Weights of a small GPT-style language model, trained from scratch on English Wikipedia.
Size: 12 layers, width 96, 2 heads of 64, MLP 192 tanh GELU, vocabulary 8192.
Architecture: learned positions, biases, tied embeddings, attention and MLP in parallel.
Training: a variant of Muon for these matrices, 146M tokens, 9092 steps.
Each number is 128 + 24 x the weight over the matrix's rms, rounded and kept within 0 to 255. Layers, rows and columns count from 0. Numbers have three digits each.

# layer 9 MLP up, 192x96, rms 0.326, rows 0-191, columns 48-95
114131143101105135112119172102166148094137110169106126120138064166156148119105149120103148155142138160117113123120115152106127079126123186114165
183109117125087139105138115113141129102120162118122125139114111135103119135099134143109089115151134133105136098117154164132176115096137109109114
151113088111091155141128116112165104121142111117119129130098142126145143085106135174086117155156139124124141129128109123092130140082121126135087
137111092154158116113079173146129122131092101133104114065139157095097144160154142140138068102104180103125140126155179150166128112088109155139137
150144131122116100137122093103105153110126105159135095161121110126132145123122164132145124177112139119090112136188106102108140121100143125135114
148116091113141125092164125131130136118118142106107154098152107195189119108132129144103097107109109086162114132147155156135147136168089106110132
110122114117118158126113178134088156079050153153136134146184111111145094156126142136147160089100137112150121140094146096157165181158124111073102
119097142130168158083134123124103156123136118140090100104155113089140131123141131152140099085149114097106119139130113122122118126132162130119085
128129139135138156122143139166134122105089130080120123106126149134109124116100118099121137133111154089071126168112166083148166143129135105079156
143131141169157154124149119093132120124168140151062145097154106133154147133127116119108153129125149149157093100144088107134135119110080149157127
200126101144119111116125138138098117131135101158143117139146115163149148115136124120100137124125146137128139134127149144124106089143140120144124
149123119164117097123156098134134118074165140140109119111151124169113154109133116149132135142115130161129143093144079117119101138122120114091118
139140089074148094127136124139088137074150094112161093098159101120115146111136109151133124145141115169127143151122164110135177122095095101128150
100137116200180102125129130171102154107175165147087124131108068109165156171104169142128143136097168128111132134136131133161119150107108062116106
148146099088101115119144122119116119140106106078139132096152102133086124089137082140150105131099162095152135119175116155172147174112118095130108
161102112121133109132140143142148117077110121094106115134116128128167090128113088112124136125151157132133156130164097125126145114075128163153091
132125119127126132153120136131166124116166113110130133110108109121115132160154124125136147127151200119117108148118122148141168155146116131125154
180150139097132139097111167153129129112115115118138105153141106129089149099159143131151149135135116165099111113128126172115102114146162111129110
133130146143094154129112109140127155132154126150117157092115105137140146127169122152180130093115099143111100173143112117150128095141131156143096
125128156114074159096141128118138119090101127113125160124138145136067152153129118116136158113056118142132133124138135127176197162122094135145127
101144117068129110183119152128167147097140111115099155145110131123126080148129093109171121118127173120134131108124094152119098138145149157091122
091136180156172165115154132058097139141165115167108162114110129112173182110148105103159115134124123164135128119151097112117141155125115123138159
163144077117140131106108148147137181094088093131126135083174124127171096133146138080131127124126149114136170105160141105150125111088122104137117
139143090156075127103105150161115172139109082163197096109159068126097156105123154137092096096094151123101146125127161085124073129110108071122115
168157145103093106153126088165121121119138129122129122105139132118096147132110116156107140127099168134092125113118091140108142148112134151175102
130162103100081085135128159175147113139084140127146115059139114103128150133119145136166080102107176122127133135179119144141090120093122099065107
108117156150185150100158202128119091126130104124116131132113114141119155124057111116122150167143104135114139124144109107127109120144137126160103
095120127154099140134159145145107113126088115075130094141123143136113118136091097111142109126072121146106079122145164137139155111139149135160071
135143079139107094154170144172093095126112107140168109143161108140142112115134126206088129082134124177141166130136114091142136107157103117136121
125164152078110117163135119124148142157107121147101117125134140145152145134101179142074138132137161134104139117143127134112118119135109082130111
147134110111130170141152077079111170084107158117114169110193149121151130133096106140133127116175167098115133116157130128095134091133140131109094
161102147159102130177144126155154143148169161122137112141095116108113130155134141136113152076129164095088096122130119137164110093160135105075112
115110075149096095139148135133094151154138156143120128129131149082096123144172082138116122144137151115087144091116101147131115143134095143128139
097131092164145094143141102122151095121118127104194126098179097127100110178122137164077142115129110148054127117108175106123136143138099090089159
094128144109128124179122162110130089088116150102131168128147144117142145115103134143153123183158120137113144103139149143134132154095093125125173
094154140146111118144135144127170125122141133129113122120147130149114112117142139143139170130158118134112110115122144098163129155144104091129151
163104082138110122160107131180143144117150113122128107108140131137141101088130118072115140120101152154081160136118099178115101126170105091134116
099132093139132104083138137118070108118119126137131118133166076088174124161171179179151108129137138134097148095169129090116093141111149135127105
120163124109170164112151130131058122130121156120132137114093106153121137153150124099194138176099169124146138105139150123092117118098108138092118
092142160126160098127107109179068156190104129118152132117154180119117151135141128145117061099142134092103135113136129114144096085148147100122163
141095054133150120129124095125109112139150137154119139109136128130139142080141134107137121123145150140116097145128141128141147140123161184134165
109210080126121087132156149084134141113112094112172113122118090149124119120088137090161104109122156137116113143108129113136156152123081091126137
129135118124088135125112132145164121162109127143117145153130124095137123124081113128121146103157136120129151127097119144147123114105143111130131
113124120128111120129099137156116173111126112142152081142153135106143159119093156167107148130126135099173122122115186100138104105110170152154119
117146148163127090124135141095142119118141144131120144136146100146116144115124125128125158138109151136141114128118152126161152156122114120103120
150147126130125110122132086135115150129150173155075137098130165132128138124124142152059158156116124103083115150095105118147135139124125117118093
094127122101083146129123133128116160131136132147100104118174112113139138137142129165098136119128109124106128134139160123090127113142123107105138
091138102129153083117195198122131119113080152139110128102147154105176165135165122187083154125133118130128106133129129099140095155130197097106120
146151076126125097126136081125111129133164157132127132149113149122127167186103132141129131121082132134121147115104155159077123123135151125105138
153097179154138131162125110133164146114108098151116071109127109119175098107143163106166166084159158133150112142174093152111110138104107123154109
092141122094121125121117119137137176122180156132122097113115121120124183150119129110165137124124140157123126126144118136108118127134097129151104
127179138128145183114132134144113096138117138135131154091116104090069086151164145127127106092094140105125119133186149155148108134123090136120115
165087113177114083153096152173125172066140118117185126097144110107125164126120144113096032131144117072085112171141102121100130186103121107144100
134120070063132117118151155138124167115103111139121106156111117147105122152101098144144149166085121121137109123141175160114173148103104123156141
132099103123170111133117163170096173103185113113117155141092108126156131127102139109136109116094093131103115116128104150163103101200116148045085
128138106118129104103114132088089095075142128142121153135121108140167130107133127125147131160132140127133134144112133139164166095154180115064117
127115150156157145141119112132115138085105108143103158156135140168130149129127151123133134146144141169126117119141114117133164136146124100146137
127141140114123144108141130119104125148156162159152124122140131129142171104087094129112114167135146163103151122124117147073156089112134155093154
141090109144135102081172096130085169111113140135121126161097123118132145138140131109135155124118130128158147108145110139114136137115131127106145
140140157146178132142111099134086148130115135137085168084149136105141119148134134142096122097112113128108131135130143118153150102115134146150150
083105071125173108116133131130128157127104166111142152144126096144142131098142122116151133101131087193150163146135144109155146137141125096119145
133159161120106120128115145116090154128123135098117138117173169114144160114146105129102109116156148105127152114113108103123129149122095164107148
135084144136146136135133116106067105109105120176135140120111153121121170154117119142149152103150091112145133156092131141149110104081173203154106
125140138143082143148111141149119144130097094116123074115120168085127164143159139129130083147145165121088127126154131130158143123136137133149104
098143138131145114186109135139149109152116134128138172098151149088176121173140100123125100111119158156122133127142141143093081088185125119110160
093109118100146145116068167109137150115103130132103184103113120091139097173128157167115143090117105140166188092094122137142122118110137127093141
073150093171121117115111149126138144098124126126133140135125093164134147125117130123093127150146129135138170142151142075110152114083102144139107
126110140140135155098124077142100118109152120130142114156140119099125134111139098137138148126161117143112168110138132145145127154155106174129090
137147102103126142112152140133120147126125131107123100143119122108121122130134131175106108164092109101108147134093131138178146158115186114092117
124129104101159125155097116157087180112132102139112084164082159124125149139157141136146091146123122153154088097134113116137106114130139128148160
105129176139127149112149103108183137125132159102138120168125088123103145131141119114132107127153118087109115093144152110094078178132107171148119
166111148114093133113106102151102188112133115161097113133110162090126136098119111133145117158132130145098134107125122140113179132127147152121096
111170139125108096126199132133154089086094128093135126127138130123067140096134098140146118120101158094137155067137142126165137139146133163103155
103154083089110090143139153154110122126111118155144146143145148133126130177131160104143132120144095164096143157130175096149117158116136144134171
137100108125146124154154165165123140104095106138131177142119118103141126119125123123128093138156104120162132154108138105119125069146092145131155
129138130084143087131146146138155109105157112133145148112075116143132171157175147129152168129130116140143129144169141115135096135077074070111116
101137050173100126101162123100108093159065089141115132102146128126155130151141168121140110085094152122142122128160141162104160155107154175127113
118150089153143107110111151147122155093138147125134124150147132096148108140148162161105143067088171128113103099148109130138135181146090112177127
131143138091102105118183141125104143150115083147129103101122121163108137128135137162145109169142130146127107118164109132124141174146100159113127
148134149135127116132172134136103151142146150115102153154085131096118139125108085128099077145109138122102115153101110138151135092130113165166144
173122095103102098161127104155149132106137140098148111158098107114169095134144146123127131101131102120081087240139100199122125143160068105132071
129133120130053131140115151146175144090078160135178113130116145082134139157154140156158091083088143098081138089161113095200135159081133118093081
106127119118146143121125116163082122112142144118118176135105147154117144118150117167113109164153108134119151113176121103096145111133135125140110
157113120082152097121090105138112156066121121154141162135149091117164049106128186141151144102101153106117145092152208148112134136193132166100151
132140165117138117102140053123090116161134074175137113141115123130129132104133158141098121114126121130103147111137101129116134074147138111128134
148090094110150126129138149120130112120100088147120113145118153129146107157156140125142114103133142113150112126181148120135144183099149195116137
123134119133116109124142128100069131122105138121096123138150113106118120102109117149145140157166111122124120092107138110135116118118140124148135
096158129091146106097121172125107149165115127124116125102122070140070131144132158127117058126181141132148173191141120140101142124167110149112167
106127140144129110161164099144155099106182112125101157077134152106114131153143142114096123117107152144148119110156142146153103130124107148115098
116167141103142101126125164148153171135127109130131138113119095140120106143120156121123105108083156107118139140105105142132136087145134122102130
122132135166133107143093109143150156116165138145081083121127147106119129085162126162117139121135163098089111094124057126155125119135124117108136
146125098115129127091111130190124158161122106152131104106156055131128106134101166170091087106134154123188109105090124129100133144130127111110105
101147117126133134129163107109093149080146114084182121153078095144136128100148130141128108115121100104150143096189157159117161162134150178163112
113128115157137085102155116127124151148155183159159141120121121157161122125122121167107154116131098139101159161143076124118150119166107081111119
126147101130137131148095140112114142082160107126106131112119128126110139108088140136116124115108163131168141154116119093132108126119164124106121
166144097118110144118148170159111137114087117139113113140162104138142106153130117172112114081139097114121123105151176093107118164133152123152097
122112142130100113061127110167163159135150175131109116087079131153142149153162139144104105151140123113150091090120131134125155149146166122072083
140128129124140100075100178108132135173093118118143154138117109152107110119072153130117107102148110141114101133161162130152108128147142070084140
142096129129152121121163088155158155106148122154137138132111136118156167141151116119130140133123146119132111125130151077144100091129066121138127
185092142117147113143171135146105144122096164178117106125128149118101095164147085133114121142163124152118108126153134152140105140136139100072116
116116166102155098121159123111071111149119119136100145135118139167144130113123132161115167134113137103170155087143089115136124076127127130141151
149114122135103143169129105131103077105116138121082115128149141104161135119150112107146107116122124147107137118135105132136133134115146128120126
120123154089183127085088119097136148151154115138117115096118095151144168112122146121110139123131148110126138151133136109097149104136123131093177
179131100113175098143128104139116120108180154155121128077096120123118154152138109178123159129134140122100138100109074168106118130140161149083125
162142102102129106142144122128115129162157111147127128143081133115129165131104141119130150140112100145116160111145133111118124117164167075129119
127113103135143135167121167145139076122130143119123128127142113125120101147092144124105098108136059138120065121137124148132117146130130094138124
109132147116144107160124118138130108113144149179119124124161127139149166114097113138191095132130120146130086107137091100112099158131114136090155
156154098150159051141112136202114148145123073143109079076121151116139123154167163163101135126074191099135107145151125183169178112073130067136092
134143103133110150106130069090106152113138152159132150121132132138146147139086144165098105169115075133134119123119106140143147079137127134127140
120080101134154185155106184116120114129129112130103145150137140115158113198114082111095085146117102101152165167110170160151114150139115130146147
122098126130143174107104084132166122119115116157145117132113121099110156140092125122124109109150115128141115105097134148090131168086145150162171
079165088107153095097115125140104144163136114143196131110143121105114109173091121125143102107093094169071120149162143137121136123161129112117096
103144107134119118136143150157113112089139124112137094124102108117121161110138127085136130139158122152157165131117128128103125141144148130122127
104160115087156135121090123145136159140063165105131106090141099160180067165074172118109131097160147132136135101100199134081105103125143116109165
135092145137137131138145121138106126110125092140143114125135127152158181142135146121118125141175114158158109113082133125098133170154120137121082
115095085158154073121155110157095126099149130180152104149178109102131143188156111134107123124118159126143181113181128115123167119105066097158155
113133110163177092155128170184070123132097106107153115172137145123132124137181150135102114102121131147083151121172171101140126110134097075153161
064117123139121136125140105136138121106138158151117110116105124103142155126146121156112170120124151152125125148138125167136117120163102114110111
147117080167134122135146117139158151081114091145158161134167069110132146172122118118121108107118138113176139085111147136131119061143134154120149
144149082128110094130191133145092139163159124156146151154144136137123136122125119142161112125118084133122118130116085163098135153128137115104127
123120122162120151138150119128117096116133098136122101147171124108130118177141163169111122136075123118114122107135083138132106143138093150178103
125111167095157168116145074149103139146073110146133110120135141135149099137108111151081131139114122091147116159145166119142181156120107115132074
105124133162135130141128142105143141092165139140119137154103129134121143110123157093153129125130136130127159150134098152119122166137137112141084
133140090111128117150165130122133125137154148123094169095117121133094178161134167127135107101105148141181131093152166197108097120123118084153167
145111114120089103130099128137156172076165130133125125118094129163120130101142154113169100159141146143111135134124141120145110147108110087120134
134182107116116120154143135117119119145114097117127153117150133127066096131092132128144072101101170111147139110146151100133145132156131084112171
156107150149128129124109121088135117116141127120068116147172168114155135133100102122139121117146106100119123158112118176160092179132115066104157
127094120138148147119102129143142136143107104133144153154106098103134171144107143086142127068103163135106060148116153151095130139120103146132145
116152106161127086168150144117136116142085167128111113122159132180103113098114136128132105114119141151163154162131099112126133158169083112092126
118113117113121131124126113145077177127148121151077106150087132141107156148125114148150132084132116139096160184141094122152118110135138121126119
142160157107149137121114111067125103117097116096105162128156128139141104162100082155131152135105116144145115142096133099127104149121109160115143
113118120147117125170148135152140129120120132132121150144155123121097113135135128153118186138097128141122136146135100133125148156138092114171115
144138129122144133147084138154091120119116149107140085146143101116129107090123186122095084116092132076157122147153105141136131157094138101165107
104141118119131122146173102161115170165106121108074155115166165168168129215143124118175060143083126113070120085130169150222083088100104125166058
113131106140113125158120140088080119134157147177118126115120147103180167118131122107137136180175102159086184158141108103132126120143090116124132
143130142102138148128137102133086130139130095110140167160084117113164146098118110136128135114125148146108160154119138120164128118127120161096107
106156094108122144118139127116124134120122122089127160106145116127106161124173134121134082100121138120115108124110140119149108086135119148145123
119084121124153140153141114151143155153152111129148131136122097158131134104108071170144139140112155128114130146138118086163126146130139173123113
113141064109119136116091161131131115153149075138174134065134127136103110136150121165109105095135126129120117129160174103146139129134102121116115
130117095101155165170122134112115141149135119106132154116105129116136133119081144119152159140161131111092125145141110161111150143100118158138121
149090088132149158156113130136157146155130066149157136106118141134124121151087080104116135103160139154156147147112161141138157151116132124128112
123123164103162108142120107083149138096147131182129153099149118148148121124117107120126113108150168100125133115131151130119152089133096157140114
097127100112138148154119146114084133131087137092141102159135173174150100091112094116132121157134136137110165140156136098161155162125102133094170
140106096125165174135162086081129129170167142134103169136134113177117169101118113122097132120160146122123157106137124123102105115123127175171102
140129131109148155115121148184084125120110131155125138142133138126132161116121132088170112097132088120136158117167114136115137119084105115149113
118143127090133137116185136137139120163084134142168145134152114120133141131144095123141125148109126094130075110162121142131106130135114160141137
115123124136153146172140096156137127094117121127127127133141111102162126150121140112124168152095130135157102149113160130115147145129115121058111
141118129136150126124138089112161128133130157120134073101161175144130129126133094117170123137145128105115141134096109107164101144119092130114127
169106157156138143134129099108115137143147127151096173096146100094132114130139153112165113141135129145162107119138129100120126095110126196099097
120123147110118161169144127147114117116187133161110151130186127151137108119122148145138176140130104143123118123141126049127119120136100117154098
122126113134127119144080186140091148123077124161140114111155139100119048160104153106146108101135169105123133117121163119112128109103096127115138
118165105166134108168128086128163118109128110105111145127141135144137180126089115161107112128096143122103105124080127156158132111134081135143133
162138120133108099086147071148133101116144125142076133162163121159161142105143104153107148126130108145120115130107120123151143126106135114134126
150126158148146141106128128125138111133132143113129116138111111162150143104114128146094105131162136145107103109115095124138138145078181125112150
115120153111169132159181129151114107122104093130125120145137150123141100134103137117120115099139124141143116121128126129138162131144107139122164
120120120097085120130134125155122125076134108114145156107091124123131153151146185104126156106133129124131086110202158147129119125103119117129159
067154173112152113129164145100138132160144104037136135080130081102078105147141117129138129120132131131133158075149109124144134165151146122113167
120132136169117104150177107124118144096106117110161136109125100131130105087164136115131114114152135118084159139179107141114167123147109140123101
118148144194139157160107100171125114105100151104085137092117163149152111133105146086122058151116197038072153124131133152118096144132114125094106
149156138168160167141135090108100128119122143120099098125101146141140183114134109127108149165105109115164143131117068149143116097160117145167125
096102103157113127171106164131145141121088120166138112126126142147132160150129118141149132100100144113134086151145160154176110163160083175116124
125071089117125180165152131125144146104119143127108128165153091135124094129116120124151120125150123110095102138103140145123120107138077128075161
146112113150159103107138196148134152129141136133115100118112097114089164153142111143129094168150102139135133119081115153146072130123151135115145
145127108146138105108168134127099144101110135131105115171130104102120131131117112116179136121090109132134138133100125136123106135120138145105141
124150147132100143163113097106110117156161125160128146115119114146137142138120081138149130137153135126088107162130096168169156153112116128136121
136115131126194088136106137116138163139106168144101144114108143075170103132131097161126078104149125134139144102100122156097100135133149128131099
082163095092134139129163126149122117154127106143119145067130100138132151180107127094150132118109161121147129126129165120101158149135106166136104
139116186138117100154124085086122137145154139156112123109143126150133142122075100104135133146136143126141154144094090119129153129101132153129105
109131123079111157154098137106135126113087109116107085138144154112142106132127115147131123148135115141131137128184152118126140127123122163123100
123107143166143129168133111159099149122106128096120124164124149120087111123126128116128161104120142153087123134115146158108161146128125094111128
183107149120097094154127111095094121137161123163142094129147116144154161133104147108120154132135090121134119139136102109126133116151102182139124
112137107160123121113140106101112120138135154142101174128155099123112144110115109140126101149167127103128102139122105092160113116107126134105110
135127158108151120156099116114183113157098152139145120110114144106147161075131143154130115135132126143114107160115127130147141118118125144129155
144109185142146083104144108114109127148133141136095115133090182130160170111095139147108138154108081164122126116128130169124129135173139127119133
101093132107147119122165100108147139162113121144098110110140129109161130131112116173147105164145155128169139156101099171132154143092110105115117
153130137147140131134151091146153110118144139175094132126117132125106104157134117138140135183102153125098122166118128136161119124110144108122108
122130138204155160079116140111148129161107119132177108116093094124101171140141133086116107109151145086109140165162154134106126157122131108109158
053104153166137090082106114142128137123126121127091118053192096104183145135126170134115128155085111139148108101146103169120147126116110116115165
122131091120105139152139139099094137098118135146146105115151076145189119154129120155149131137169134131109129157167135083086163114147132183133131
078141113137145108115100143131120135123178091138155144127112121105161108131097164109125118093118072115193124117143124136149168149123142129134104
197104108108118093121087145128116145119144125150169148151151144143132136117085157092137100109123139059126141115173156166125124204150123118157106
097137101156105141136107134111135143112141114140157132113151124104146159088113111125171121121101137074122135148175106165124114128123156133138145
125145117129157114121157089108142142136126135146150175112139173107102142092114126161081114102105122131105138116149081146144118149120156127089104
142151102135143141148168075140080105132128142152100138127123147150135104095100099159133136133085137153113164084137143128130132140134097137146166
189152111130098173150145087120096098099161158130145159111159093118125135120116141132114156154113124150126112115125109114158153115108149159118155
108155136104161120133141129121125119130128154104120118158115148107155107117120133123150118143150131103157122139162137145157117169097150099100130
110131119119121085147110113144151144135176139179124150142106100138163146135096136103123126113120135140125156128113071110124129137122128120116139
056089129131107109150132168121152146129122114135173122117127092121096100162100140121138129130105108115143096160064143145135167118110121186139159
149123156132160137113138111140092143123103162166138074113137108115132195133146131097089129134131152128077186157129097148116129122110113159122114
113110096150093090094113100125118153166098173144128103089134122143136149199106144144126113120164127119197127074139084130111106165083114125126126
088170146146162088132134124114068124130145090106129111108142149111101103115086134130084139146069132133130162110085119108144140136104164113131139
097131156151140093151149115120117118099073126081136160126135101174105148135108112127163139154073157142175134117157148126142155110171093149115176